Weights of a small GPT-style language model, trained from scratch on English Wikipedia: a variant of Adam for these matrices.
Each number is 500 + 50 x the weight over its row's rms, rounded and kept within 0 to 999. Layers, rows and columns count from 0. Numbers have three digits each. The size before them is the row's rms in percent of the matrix's.

# layer 11 MLP down (transposed), 1024x256, rms 0.0337, rows 955-1009, columns 128-255
011:471534460374425442485480499432511480514464442509496469487407398560578535433481524576447496472496433551453515488621535539584438366450498479514466540530490422495554485593571557502435462470539485484488499563454425517504485501557441529541569474510573628474549574490567520522449398539562545491507574562480453536534506507610568459507456552485547572464446565589506401482491524535550474474481
013:557555520424550499489475552466502434455510385443473501460469540585507455487537557616554487498484451464478472486491571468419408503437420584428472507499534502539591495623613529467418561519656625565497500548508444548543432507447480568544515616542504586521443499542521470466453516501403506555500498533494462550489461485493459525526516499540527566521452483375534463479628475523483534418498
159:386467495441484530434473565422486525479444477500461495534408491533625502484598492482530484566576540453486480519571452469452394523486415456408536577473462494541569448483369540530460412529486430447437545430521496629512547524478539519529491477480539494461456460492550534504470467452510582602502503532543547502517540423520487497498452494495388544406500503468483506550533394518571465481520
012:503520515439453504395438518550523549473578503500528429510576452564489333500460508507544532581496510440531452509502522449424451561651509545524541417510569560468505512469460494520460493523427439469472393594581482461477507494470480495565501461576483483471461536446412522538426522469488525498512545528495457491509435460558464497510464564562505488498510596452531496445525536577483527435574
156:460490472420429524537471495505534467448573572509392446520483539487427471464553399499484537491575469482464539520451496425483532386535571426535486557518458585465598478465538514541540524517518459460511467517548495565431474533505593516533424458482469430443588514538445526488514544480509502538479485482528453472468520488505548483448598477469466508479545457555551461544422450470533389473424
014:353441548531408395427448511506501452546576616399435465487474482487531491433508467474487507563461500474465490473511539557564427480536468473420427499511572445509509507477536530544496520557532413448516374595511432568489399550519457534520518529527542579392518536474480486508477508421510519530605488513541464599567429504509465532564489559432556605474521560539457450460494532521440505488499
143:422524503507465369503347492470501516445472570477449407518547451408531465461525499495475509481577383605528493500508527534469501534560499465394512492448458518510442587497516479548455550438512432538527411462540525453478455492529478513474433561540472477463569501532502539563497444503460498493501485539550476613556555499464487510450529551450572376539454524456498446502540522541551459510515
164:498545472511608522522490482434536496506512504448489461392537485426526458510433613419515473471504468480521586424540505473438573448497373458538498509587548469483492449485456558527549565466595544449490533538582579504564489523475450502464422452419452469426460469478493411457540512509556566467463538445480502426512556462607526482558484464462549401504557577526521614548518435591551553519524
010:496493477493429446485451518521478510467456496431571514480518389472555505493479562584514526492549525493442460490579544499411382460536450481439497486558557560478575549435504513507471615568546544475488408516493459522473503494438499496562490499489548570514456534460492517583451553512554545495569531444545514525470505508512387549496569577468551629591452533515585369526512494547526540435513
016:483465493631491525517463460500502369404454521531509406605410516482518527458495527552527530612482586446577387509469554623494465567421548492509547558463501367493520497369554492459524543483479460545438493503390576504440561530502471507536477506497598466494562507566520494401436527517504519550506524466458511532527498499537569476486567506478445521474550519514496475478510518461534432454480
012:533469478505533442471470495493431492477444491550454440473377504479497448468487471496485575496514510451526475518423433506489546464465525493510497563504417456464559488439430536442490493431478513470576510508536522478638502514482604506559525417558481547645492531473495442540522484466561540498571456495576514527512456498478507400584501555553675532383495471506504517500522512473488534468503
106:460496577507549418524538450483439568555487434510494471493525436470435501522477577512502599513493540489475476435424470498495554477488474474483507447478522512545457524468474460481507414542588492474491490519516375583618423549571563508602474505435522539460442572554595551493558462553468578403575578521545393524553565549504493449570495586496483501486458495527448477523475513466471477504555
013:437502521475433475522402488510481471520472569423485477419450481512452454381454536503486524494521474445417539441507556569513429502493399544502449492565564527501601491484602594466486430521552485496500411557497450544519418562533544535507556539510529613498435498523470471566512531503463529525616507495541392634549496500435369575570516602434459623467481505522499463429547520517483531467508
177:532560393500537522615559514489472472476467598527480410552525481518537458501480513553573457588470520377523479463533465455566487583457497593535508421507537491488503566461554467505503440421566511441518534414501441524459561507480433574514520486450550447521485611552501545513508506537518445392537448436466533480409571468463460518500534460512457507479518468450530537478523500491562583490484
012:498507537579453477473579460541483590478442447510618460546462391473535505491499488568431485366472574526500544518484533556488566514539500423455522379452471521414412510482543499577527447481507471501517513487496547495527532493490488474477441448478547436523399458437565516502482576520579456441448543451402542456497597420611477539520523517421537518527507458426527567518451530399501504490419
012:467546415373431478463513529518531499550478553503519565551460499564394431463567473538557515517433528564564577486531524487576418429491555529538589544455414456444490544479479491485517488600471552488488556540503587393552528478375527525578536478424549534409545475487513478533409440490534479432485506474526429541529399501520442589465505487470503533562516510564552451448433503507532510430492
169:515499474552532502516424532515588524519458507432534388542390428464506450510468465484588524431475532492501550489582523513524452488476479489434487504499458581566530527460464521451496464482518492492416505565551476441488565440588508472495498497475507492473488497566445554444550481466503489564538560602525505565476474527454473545527584503430563534484518526509478458500542490498489489529411
166:480524505494566565588501491487538447444560437463571592504445601485504441531574639571486500527530552458429492402561473511527530500393448468461401487341522504518491528440478424522508504552518394453544448525385522497588562563485580494553499540459534520587547542410489466550476465571437449485500505467429550555539441527487482552527475532507475572499555432491545534495576528518469495508572
088:531456511497523477556412511304464385536581525506506479444411411509589522450434506492519524476437575480517516473410479441483490484506479506459493471442509495515492467484467449544433441510492568416581603471488508474441560494506456487513534417498532514583459551476584508528538464542404496525468466435419501546497523454472533413444475500522424443527431512454486426451550502483532440522414
012:544487455455478454488501546552517554495472433565508467555552487469531489514500519386554462655390443537478492509512425481476498431525553480475525460440516536450564530516412482430504548553439442461386450608578467387413519464414547372502524496555420488529552536408446531536471460567515471465469496545524473463503566500528542469549557521507571368455618558554514576511448523515450509468543
012:510583525498519398432439531438507432478515466475504467413528445513557484472492595586499504569493370460444472483546520450423507416473413500455436487533527536453592484459590548560450590547613580547516490496419437546482401568437506549510537605546502589496504469466486493527473504483570445533532501496473552544542516543541509561486505503516548603504461588530512411422560453535452574437437
013:394435539506467471488463507430462467571498537452465485435567490490469538514487494507493524387449478527412463449541480518469368451546472485360440539591555572503531566698461528525426472570615485458493551482558515511515484465548489487498479438449559463454449497499550554562460538472460618504577492522579493504540410468479522527413547581485528572491443520518401502464544574511535503500508
013:448513558535446489499452510436550391535496547507462477534591489543457492397414526494486523432475516561468482523405473646487417547516499489388502522531511377535514579610503552455520411494539466559398455513535589520561469509611509552433539454466522400472516455468527542448506533573390488489444499553491428592522528535468560478540528494477508446436512505581469499458402521461492418474494
136:502453523426407542524506506458571425502544513495530543496533523456528553470500521398549576448374453539520493429443515530444526589459491528491490508592477500521461503585458461436510492507493558550540473521418474479436553533482512567487558424496466468523505447565464560417490392557502519417478441511527496497481481529542426496491449610561502578491601510440553431466504585507479530379536
136:540515528448449593530449506493449496582500657555492470433572619606527495496543491513514529471503547437495422431557487552535522429492493463448543438602490463513485488498526505509448466458506518608519544458461422546444510483428444503451502511550509498519534521431533520501576479436500487497426521499433548459473500439523523485501432650432506477554500495619442567495531547500450548542538
011:565487484625439518534545505490549485457586503468556561418500550468499523527508501470511585552423566420649515473428522474505497565538473479445533552462474537499453474437514505488540645525531596457470489481409550455457580467581505476521500506491568469501516484477502608521413593457475485427543487535510525535543435450480563552500616402445522493486455511561513449522433482495476519543385
130:565430526576532522477548524582424556534569523527458490512615581469521437557541498541450601498522579483431502521501535406513544568505497427537489532471580485592472564593490498454498519474486558544552486467540506478398545468472513509531586407556598472459424374442415586461430514508515468550454400469496480507409460454562480554416521479497534489509563586536527543463455507516536580424436
034:512566506516429439525436545473560514470462448505487466425471463510448577455504490500556503561340500589451400473526615507486554391494543476416560505474570478497560518568452538443572544405412562515502523501425499436512516485518604528504450564576523515543462500492523473517479552444510521525514559541508485609463539460546398523444452470482531520530468468507450472498400445526467485462542
155:541443408532496529431459596471554493518561450486488466524466442482535434493533522511492585507510516478515499446499520521531521496462460439495462495458438443490512524516522561416556470460521455505588548495389480492458550504546531496575471584571529499441552573417505485513441509525548532444502472599500510492538542515418560568561468583439524507505502402576509521526475455413478536454502
013:511519547479542424391570543558528531463491506557563460550512471532458542602479492557519463537439496585516482503526503491444542535512543483515555457501507444416467541515515499449446483467478458421521441603496457490446494568419466551566452501495523450392502536474508463548465541519474514522495570472516566460458493409561515523506503503571593478470529537433494496469453506499523521456524
022:452575469562494468487593520529552536382577531514514431419508443539490526474459483513466493487511512488396465502451485535484510538486495499452484525572510446499515526552421568538475534544604450521489397528560521583516470526466443484545505526452512468537484499375472495493561465472480534440539550521506495412527471486535486542480484595542508523575488528567548473442446518489511525437471
063:454524517528482381505520459521498499476509473492514508479544481544519593417471524432457493585492536487442428448380575477512430453469522490556525402509560454478495543561436490470452507474469478450574418554584517506509451433571500563486502551574485533549530560533498547428521476467420505492582505565502447499483530479414515600522527476494567476534474573549460487421547481550578557445420
012:544557555494440503485532514561509548512510519476491491405488490478530628590548438511424505527454482425487514521411435470586450435485470523462527482376515566427526550529383500508441518571455542442481574524494440412528469399468525457510474604552487490402512520512579486549468587501518506527467501565517535565414497411565540536438456374505606507405499497479401465521482536540503541484563
096:468515529461550441508528505515588476470522467480522484468591513570459481539439600526542551475462493483476484500535531433587472504541528404472589519449598451467512539624543533392474536517529526513482473492451520469512454597586494599470565478540480472589466521452486532524545463490432582456414521583512488443492525507440558438531451552492455606467516560464561603446469436522435397483484
012:529548509409457481469479514585542490486403552501509506481438504517429463394527488488593520530567550487517476533440567490588497479443545482536519559516482474516555564514556656445482460551600526508458431547499499444548473577478447523419486551503539542464569489536492513441455529594499495495470480530513397564489483489508444521584519483571548594545501554463555536465511487539531544480494
150:489520428456530438509536523414553534556551461366468561468490515435459508365452454574526472568518456558429417553469559512547519526479501555496444477561492471466508561489582499530460545416575464463507452443518532558493477337451496507562484519485343497549494520548463449587534492458477491495535535389417451516441514560545496564448494459507443522548530562496527579525501525460475535495472
012:551587399529441427511522539502528538407503458468590495520411430538424497469502483637536523522450472566503533479496466404451542379430502531542474587526474507462523474600525529429571506507648626493548503550478520541627520519407449481549535546431576573490507476523431515490482485456593574429468468488530423559397444477535516490518505537534463543512479563533550516409511517488550534458387
012:475493506443513517472465492548500457491482586510388506476563587528489463486428491519463456505431486547425456527494545558518346546531456501459508465454530446558493489540439461439496438534438417514409556501553547487557446469477501473454544528535537432476524409490576506534449534549504531538515495529538517523513459484496569580514528424439487478468443509549491564537410536507479465534513
153:539514555433547412597602489490556480554534578521491511512475498490544525422499607569529471475531443463478512513498497512526517552586501429448490478438383571473372477500555411564470474474486482511434573459503564454419480552568481491552541517476489502545493371508545434516507504523532440553502489539484445454479504405497607444417590520540535399459478471472610454522479634570471452488469
013:445565486452504447523525535420482449544445438465551545503468441492555516444540533520427550521502435514498559522582473518476447437471475451431481565547517458518549490621489556449493463509471506550385548440460548479530547608577474499510536561555434589604436494535581515515538451428442524514556457456539456365528530473444592433489583570523482563496444407551526423478539507547520481492483
012:410535518523520495388544510436434543518486507409534531398435480450535528428492529528432532502597509524455510470570608587516453515534505421356434512499524527564466552581510559492507552538576393547461446421468600496492539573588399527443495487537450475510465502441454508567517484462476492511533465442527504491530478526509495501555560593394432604549500480550573477528454523543492418486447
163:463430397525458571469546486502507533470507547547537430404556518495569488458461528430500495536476464465404537543481477498532464524503539439484539435478440520588500505591565491464484484545462530502502519454516572521452531549545525584599519467469480501558510437446466394509498445512506543515444463545472520479541499502596415525569486476427436464491480518427516408572476472554375556531510
011:447579548437590531501473517546564566478498579478526497505560429539451536513451586520499422489575518594426518554492494532513469472503475530456476467496564472444563560497557473484444452531446452511480415575475483552439442493507475603446410571497584548347511461545463444570475514590493507581514548496445459493528554460491487507534502573471484506527497521481486459487423538558507490481556
013:443564520415440437497447526462526422563551508495485475468491445496517554469493413535495448539452464596401466493546408496518471458457555564440550455463565383497509504543518584483429437609547480441476467523513448579482390488491476508631476462454578555382493574525507507593497465475479508503486526493550545511547471463552547512485479426455616599444557462484472527507542435483528528527565
012:456491467349383451477464497519466501528474476424516478531518474537518465490493537521511497498562434544500514535565490524607467522463486453477570580492552445468566542692473558478468476502535473513477476529504497450576464489530408517550503632642520563513461540514558557483413522490488562461465491517625424511522473534445548496585450501522497600508474519526525492520548581547533523437500
167:442488483497537492463583506483486506423598502520522469507443531444528498434460479523578517401575523494465448528503513509581396508463575527500462468454463454500462497538510526545478484481482492582548448494570408515424507570445485586518475541391558520476556553522555560475468467424451503539537483485475503491515490606591489478443538456533562472377512566442485427470406456411579457403523
013:503456532602443449447628511532555523525450489531530506483439472442454624561499412530376562462553519577473481542531453452549517427459559460466473670518537384491466486605394448531518432598584520516539550530454522507560498524519457387485455569424450444514485536465525566471524588452542524475481435449526527516399472431534604469472524508542523455478470476470493455479495553500483489465452
012:506567453539384463493396447546502380465441542562504481427418550535481497434473557575437603515545515561546467465444557614555378459494402494513527499554540453549521473527532607425522463516526484557388450473438547480538536573608544519523524429457494490500445465580540509550479447522517515552568520474471435519498561511457503506580526526516512559526412497556460431493507511498492458588424
154:540514562496547432462507528541505466541501527524458567522560489501505536550511585506563488520500489638544584548390554559550450515521489443571481537548387475472536503522475526581510447480552408493426553486444505512532498559567455453549565542462417556479473509463481498420489480521464423548454505490440494570456468483449421447520509544484476522497505545491522493538351443493493469518526
173:519545525589588474480419545427541562451427543438545481561470504524454497479472418510435424564474464482352534531579532460385520446504530415496618542525470497505509500560470496555453470463497459557477459546561475464500489357443528530439479371512498567459525469496464487492547420576496532555576510472468499464545442476550502526415455498515582571459537431517510507546512496583516518472576
012:483447491511457513443479461509573486604445508503522423460528465484447559501423457529390602482552534513402467538456568561527509560513470482495500471427522454495511522558485549564458440553498522558567498473472449586508451463538408544486466445542622467454483501513532479598522501498443482578521515551504529531554609561510474517522514502512526478562510620467377539506469536496588512490424
148:520590501381458599510506492443519507503539464583547395603503444473429431532419524501568552530480434535550543407483525527556509489545591559509516539387500555450495473431532444517440442466509486447496523542514599514571474542489600554434503499493454514560484502443473524446487538433464436539535509528498487475569506538477424515414468434427558507567415546448612435445489479466447497520533
011:500587480507486482490553485445474467388512474409470567536557492401563482479492524529516455550488497485452494475467443413480393469576530441330350504527496516494634569567520558473468501507536582550457471498518523514573429504545462527485467570522538539461472433478503520591461526471500565528498464443464535507539442530471504477459556439551389549508498538503523462521431512519510501536441
012:528538537432464457452518425477495453563479567424436438453486496491544577495461520562510457435543472500525468512580487489704502369445555483519435463503496440563491502503565493486544436465474445537511477476566487497446346504534520488440461479519503526482479502463544515489446474599479479548478459432497510487550535532407403557517472592498566611487459493596510519406470480560503500533472
013:474512564449447493523464528428510468503496450605502448500621460502464569486523459489537503467532489512426468583410397477479509458555534528419478555510485477502560550636402494561408482515526534526433471531562474460516478459537435457514515486426499442398552553473528580557444542616479478471445522613545517587594482524549544486475515417533505560437554650550442490465514494483504564527607
# layer 11 MLP up, 1024x256, rms 0.0408, rows 956-1009, columns 128-255
013:487434551534455457539498543532502529527469497495469531457410517453498537480508494506567497516479573562524414492555522466543578514506428474535502503525458440447465487590531531504434408496581451514588441512576535501451544534535474375438539439450444587448572496506478495465420541477490492497567373392447598571473594521494516564602487439479622478485539520572447522553634413508476521524438
156:493486476441523596491523529532552455569559404539566466488469465427506443517441477519496492417532570416473450362475531501532600412537555433518456354455563536557636521517548512507442414491464497554448449439494521406416441429533487531368554533460462538540517453509544549467504496450453460561515501461497493514473404572503522526518543502411478454525562529510508535538488489383476557511519
012:546415458581563476546443578502580420468398529472576541491537524481542535557625546502466447575496462462488517518537504507515450456540536488527505601569452458477479478481518544439470543324427498525570507512514499572463454564465532432438545534528498460501561556539535497501541445466536512558490489472567571510552561574577435539568527511569531516546501544500550556476470589503486453607474
153:511511603565453525586499523524582465489476445538548449504487576514449407480488390490477461469481603461511521508484548473413395512461466461467455373446484529494444504489453469449462461470535493475553489522412606447467542507634497499519558438545440465505541500475522399490562438491569358436537510455492501606504495482435439440454500515482495549471544545410472547533540451501630500472508
014:550423448491499536522587543479624505466522436549507546465521454483544577591486460503558440465512515487501565534539456488474428470448522529562492494548490440506499517502489544533475505489488524459617559527508539510490604495454522540468552534514530547546490432584565332477455532521567491504500409462490560446552613523441452445530460505508526454490483429547574547554525541506482433494537
138:557488555503549439580556533561527453521571368573543537544455454504468460510437474463542500501454589484496499509551477578545421478450489521549575539426519465556472477499521520498508533534496532487515503464526555455509464521510528504587470494517539526478465510443448513531452511480474506493537502411392585470473518492512461507546574468468425543490407577416600511521554491543587450576525
153:478489559532486567479447559456544560494498402558433535522425522488367522562522550493556427522484557567554555468433584526511558443604574450508425524496451456533486523499478581437465411557503461528495377505421532409539548508447442470505532463571463550559527565521441477524480470582472492446497513469452509534444514429530421465564565488605586493401452433518508472489584601485543572488550
010:552501479546432549461553478383562467549436536583423507515476528493484482511506397472562395525486570464457483524514512441531597580486491517635519563523508469507428479582546464507457489539487475441593571525473557495516514489539435440397438538539502397536572429627573467421558506512541435540443490474430519492463556482480518480469473519562504534505543461454513612546557491519500509542446
016:535599465475527485594627553526473500476529507612486616441583479420504471594509543556484588441468503569521618498490459562449595459569519509481509500495487532504436476450528578536537526413506542446570492457495449605546522515483557537544559474543519552538514528503493485551480536500672523536555581511503534440512514450455500548519504436518515460513402479508475501520525503438525471507487
011:486423549446503588502451408454410495515527440510595490525506481529478425519564508530500412514490412498528403479586518511430514528513466530418528430513592528617537455517543555515446351398496393403445498421497411542446499463504477528538468539471441459431530384505520441573531531505489455496458391521468486528534512462507455587502534500523456492559483590477471477407448578453414521465487
119:493553454559477547573517533510518590470567503440421520534476535466530528496500534552520481476570488354565429586558515446482543515437573408576557484435568530478412471518536537541446491547541428443504426491472523402429501457448500462442498398513565470490511490492434502530521481543504381462457510503469480412470476569598591346474516504606609444412586555467416559521493509536525490462540
014:571397566539531546482594616417554468477518421597563453490498452503539524546542488447572551483512510474532489579552497444401431479459473499469505513540461453497467480579537534526461477487510563456606594554546508485494610506484480394508542464460497478540477424578514404413433483524491464508526456492453584472419547524486475474518457495528504501528464445520521505537543537511406535497460
162:394429552516492490502506565480495511548455514594537558568511536484538483565548542511536402547531488459507461487551470593446482480547466394570468499486456529583573531491506499514509506494512530543480460398504550531406507497454441369474534465497468529556395429453434602531436423592572513473501417475513496539535574430484483494475478570394586464499492502588536592507508523554507504522489
012:540506395398497473491441501359478496468422522523488523569490544468476527436447529427497455455478540486476508440486526513514446518430521475538475491481511556561466479381437383500429477509472447511502502503530567438503307443567481539486453539433447448474463572495506520497570461502511550565481453527508445543504499514485514552506535518475509479474504556450504508527403544541493557461500
013:493600414555459522474539528520506519517465505507468485446538519507515406520529509505426470540533515518503427532510563522446531522528448556489469479478436512491450489589456531460394558561450413502472559459491499534462510417537438510487477449597423464532484531530516585453549584558505474485486277445515586549533561479510441409443493432510383472461574550430485513515562502512523497503497
156:455511532420561523605414476456531516534608508374492560433500434513501521520506456516427434540457528509622482559473483450477473472500599497534551480481549536479461521569536452538456481415501461447502522428528516594498409528506456464525507500446541628521476475563522499515564502494403480413427492496486479474572504493480571483528617453570566441492487493471508532436487533589449538361508
170:591477507555524459568532533463500435522539523514494546445453496487497529437571557557453485451407500419501500592531477507544483572463545524512576375476498563443462483547483422546511580455525493549411459385485559464498509501539460539511483399564476520462536631533542496429529417478502463522535450456497537553492533494503556484470480505494493557532462444413446537407537495588551552469547
110:449444522407477509493453502533562498547524489551582505579608618495444503538516486474444527399530523491525395400549515546472509532427507472538507579438424502522455511492511539457445481484553486470507482513569527491473407506503525524444427491529495459463597454533420511464502468495523563499527488379571535491544469576620523580573499505398509544489517555591536525517515490494482546491594
012:534444494457453550426413520553476490525451532471502491483507561533418484493568608498510489454511443410513531494524526453433407495536481504484528540450465517544493531472513478462544550488452452487498457423484523639455512480548504602530426568496519478542508517462563606521524435523536454478420568452514501409518427521479454515501475606477432590507510559476485478540378559555501418512574
012:476447514528496528513395539566483530494421462581468492571518475457469482511454491433619426422512459527488570536554518463543508564448426458590563504543457453524503568587492423536482452571501492468632530518548468498510515581550471384547449530438405436478514499548500482453468456441502522503483475538400536589471557535516549517512512440511544490499494499530475582535642474506469463530508
015:525506466428535459556541488466577459530603463546533560454468508517554485487563432509574486484542609426490523525514543515494546494508557530570484471588535493520447479552581554515440518604606613600514428514502509399617479538383492445442581481564577550512470519563551409471513508553491502513487586535467550481421511558513474520492457551455469533487555399450601584522564475576427548515481
013:647490518493528450519565513482517503517607433559516594487552556472578462524504542467469557530565538491500568517538491504515472385582551484486522485530473509479489548529569567550412570464510593572521566458539465493549586550465586468537482441545551637550446542484510486452554496526543489535566560479488508407405485562498427533504445562369462488542417480512533493544498481511423482478516
143:445432474545557554511513487456542403473487526470534608552531560509554477562544510490521435505518532551508521439602452454607570510454472395412511480523364482524424507503477521444516493530490545463524507421520572500383515461509468500486501496474448505608434562421515528487497470533456460544479531408470465472449539530492562439516489487449542596513480492466423627542545510504529371574556
138:428527474588492484477413488477503470515474481511509502507491416466421595430609461528470433498519547512551541526505489589444489580477522434510457586527498434508497469515510536489502474499473432424476496518492500432538562610539615400587474472547559483526415523549440428530450544568458557516455470593622348568454536577457548425541511540481505553532455396485582487539473500584484494452531
012:534557402536517517668470570490525511552454541465432579507500436456512478496558500485530432553566562565455572432479488540559520494616498467580550513550493559588483597596534457575566470513500421476530538461524551475468481557542521506578550456588466543438596520484497497488528500507534501596520543474483544552550513495518559505520457433512504523481491575496502515495579466523612430613546
133:415513465458540541514467446476544444533605448515497524505440445500483577478510466412509365408505441528555453499526517455461487519535568531537494554531418597470443482507467458596445453436471485554476482497455497477546536513428574424579555471503470437526491523561425468505601519552617431548492489451492473528452465488322431511540431483489466502422525414466484516513456502459500430411528
049:512427527580593504445532535535433443467442473515514487542518633447564420505464550421487511576491531427520544482507494478523454546451508509549555574459470492476514496459518496562442471426395448467540515472483507520511463495583433416536525448417525486474441467534452442457484506607466374494505455512526636510448412515547551486517471537525475509450553546436522503498525516479501564567501
161:532519468460567627527517457463562513482430478486496514618438589477532574573473432522467453526508508471487429549471435426454566635497515402467454434450525535575554455524474422457491553560485475514451603497486556542524453502558540453521489566416485482501549466464503500374531439445523559580474506487452439473488473520571500502478487511474521456613504558455429585527509512465568640441509
013:455536468498500519500435443467484409513391460585493552568508532484438562528486536553460538577473504458510512425540446482524530537363539508448463483464454482478508443459395490506515565434463447473485526441511554516528447470495455504497528558439501534607543526526538481553546506531580571448490350481533567518590535529493483450560539471616468488550493487493454544529440442488557456496571
025:463464543377548424502483419405466541538428523469462527612530537535425508482523485563516519545413487470578550541578485540655502445454494521546476427440495430484526413488464472528382538502526545443416484462457510441475466533527487518411495568528507514518445523620517488439491491563567500535481519460429477423477465555455520451547508527472452470496528491405481532593552420467439381520462
088:536482452411496524455495509393430479510505503553509525500463621423503474596526520459545458516519446504494528558535463539509522509470488510550569469468541545528510474475490522504453413501485478553520520446529555485432522521432493371552505462471538526506578463569525453553514387542540537578459523503462599468468484651465543418625502438445492529494478442515584429564522492511487394588634
012:380389553391475428476396529527438416525450488508583587511478564491492541528465490476469496492568482467563484514474564534418521573445594468534522538579496467555506473474542397524536483539543517518470464480499498508494453568561483479466542402467467612545537514488526579477483522487491353452495529497465476594515543494541453491456461554527493616506493473455585462436564548471521490591557
113:519531530560558519592476456487447426554481486503422553523436495416526469461572496503466416455530501478492471473423443474505496509467498526522446464509458475397513487533503481501473416481497540424451562556577445563451545580442522409515516533510501610535559473487535555491381545562415472566497532535423505494514467494478592523532503550507622413515437448608477515549518485545491616537533
012:490458636574405551444506541408447539473495477550554542519516510484444532536507650532421522487400493566502487492521528533403583460537453523443476476511524473530470470563507589520493421477524505570557592465589552567479532513565558481517535509514510573587459487451518540511561578470506524554578375386540567524506583502475483480497487534545468446587472533523440496527544537504492472508507
150:507557581439559529433485500549461570454473480574510570474555496448480508527576463539511424594489541561550499484528458530587548457538499462544569547497525567487443441503442568516500554541433424422621489489472542560473500449514501439503456379363461412497476494566521497503475501570514460434476495446512499486531517581452515455565490434567582459561595416468465486486486518485539518487521
014:403581563542558486501547487513487526566403527552389502519545548530505419434495515440516483488528532556497483537552593526514501503486445524575469536449414575573522501648448432494411514695509454471442561504580567402513446464592401403453464533489417549542523535553452506521598524531506461514541436441435563584534534546479600496446555478458492504433482538430495510546592527468522452503450
012:562486573498522500500415518513589521535546447498533571460493486422561537536555521550573533470508530404505543508499553507466499480477524537479555529545456563506535561489518456540544497421483573544513466511468449599522569553444603509468500426497507548521477578487548501567474528555566359577485542471488493455441543517585527486470408558481556473497460543553547467562531441548451539559599
151:440529511541443522438485469542575531502502459495447557479435541507449494560430355510542464457413585530509453561524541572492453435561460560560542536452536522555476527487450460474535480547504424536531429487461458542508473483537478522449510402439414529534480607412461601540517513551460476549605483449426491554555481445539434463487479528391496580527515485488469529507494519560478462488435
013:495537534543487601518565538542519543459490420568457450485491451453385475476436499499532476517492509481425475603491602474594639576485510462537614500512501533477566493585526401507429465603584504471533464532481493442569483490519470466470442518475500462534446507484506609577541541565417462517455412567494480584405453553531535531534518511403594532510552540495514536487662373472436534471448
013:561465529569478530553594530360592551516531452577514532597476457486477600544462524548519460447491568539432557528508471459571535494479511555514433530553526459539477474533529527547359431553503506471573495482522496440564552578524559594416536529537585482547487431548490467525569528504541476571534620484489453534521542497451572491549432496411549496562509518514535556592469394575476520468457
160:550542471479468514533476544536554447552452451434471482501445514416505507455537450489524398530416527458552455505447402452522628491495538466521491505430356444529522494524477547607478476421507407587559517505445570451465520420537453478461645472558509544522547557490477461531498534589559470476429471451449547589403541525412592540504406494501496554558505545549430554528593570509452449527530
011:544449526568486475390527510410532452518464474587518447419484582518504486537411581457482568462477517471466458509467390401359465408405488463509461512471441445429429516452431482443390587432422451540582546494494530470509431532510464387515506439528626482534460543530487490388534516473559455457487509465531485438459448493472475501486403548519457529526459441510515554544398417532499585505531
013:427466446435490483518568433525522466502570441559485616458475533546529490563442465452502389466508565463583449480498504496442549484541505481482480499555457491438555490539375586460433548538577471420556446529451505532498494501430445500527491417454490565588484483545536412430480526564517540437514414502503544528385546556514470487489486531561448435485486481446583496484518511483441531460477
013:477409553542517561546518577508581550411465436482504533422506517444446552595467549481463425496506548489470458540508614448530503560522508490530512460553473541483536436542544501520388452441532567580482460505520574498512502508524557559412510485453534587495456490484530551479497559531555420546568374475492533578456583466521468544468516548434569528524562527501540570486632501473407525504472
155:507544513517522550548405465478550542595530440417529518485405515458519503501368486456492488474475490503536528498524497441503601473524440481503426469436529489459455532569514499558446533495441444470586494549473481453592491544455557482516498566429414656553569517423515534520518524422443542466442517461444520589491549588486583373476420479432518432430580485568523539443526598552495565488502
014:419634532433512417529556403490469615512494483517429562523504550547457581509390448519383448456522454489511588529531470515563530511521514488537451463522527516527577407523533417535401537708591522541459465493509539449526470510490502581426497503500495555484454520525523544581620550607516525442540551505524433549567450534521484495486529535473484499502557548429533507547500489499495391536564
013:588468566557560598549529666427541509477513431528570561490517455449574516522552469540492585527506522541469535529523564480471571514536579565442577543517521615486583519530557440545469526444539523522480549478530488531522559459482499411482470445505459531566483455481477532454506493539496479588497531474452544485394632533510538497484538530444536438578465535454525466507527531515392570411428
155:495394440541536519391491526454501478493401497429523567528469585429480431535466482472508507489461589474396620540529522423532511426417408418460471452523511477464520464524539420514468552520426500551487560407529507451409603475477389418395453559508462514584442528465535491478432453515504530530472492421411505509444417469499503496510509444429577541574539568588495538542504539447490546560564
166:392533565450480532486422509454501496491483498446479568467459522488447513547542536488411431453477504548450533442498535508538510442503480412471570463531438585507411544527515468526459583458482483529490598468450461481455402430541471514408455526527444514483528466534497531459537470394499509399507498436622429423548543557441542469525416564392496486536540434505559540531560482490442494485577
011:559455515553479484530533513471580446457562483539573567505484579449544571578613510506554442575514529470576512517494437525507539458531562434464574522590511507477436529461519454514454562409472552620533513482520514575556465539523596419530470518505463569506416544460477456347540512484648563513551618424563474585459554562498481539586400545597483492539487361554562447548433528537361491488503
145:494402562606502470562492576514595489575481516476458580544562569525584487480541309497484521576535528496397548524489530491421499504533459449541480517506458493480502460470498561484508439593539462530528492512511482538466339552639441419463527463542554590468449493597518452522524456521468466520590476418547483489438542620484561473555509444494483538484467444492579502546533516502482507522413
011:475561501554535497477562455519523577523499523528384499481437463468435547504479502572608376469465566518458439542606525531523539515565442514587529509474483439529520578587464383464500482609517535408572507495519462422494430560537442468486467512502564469521501504529546421523561570493528494581501486462441517562442592576564558464525469478427548487474488534603455589512598414532491450491518
011:553412544510474552490504613504476637417594506538548470527499536494477600441466551481497533467457527413502488533542564494431509561477561538540581392467496467433601478510529474504449483470472508537513516546492522492552456498515471503517487463429549536429463498433556545412531506492439536468576613627498510479431522567542460489460412511548468493593490511553551502459507517479509495541520
014:422472434467476466460436367557531452491498445549501580446468545541516426549439509463498366505475476444489508474569527467479478497585480462460507487491490496468453509504507626496563549515572498477516463464478510514546460561494536486548455440501521604558503527468513498414502479455601440509517489387499482464408497540537418502545440515468405443499450438521527532474483548530425457504570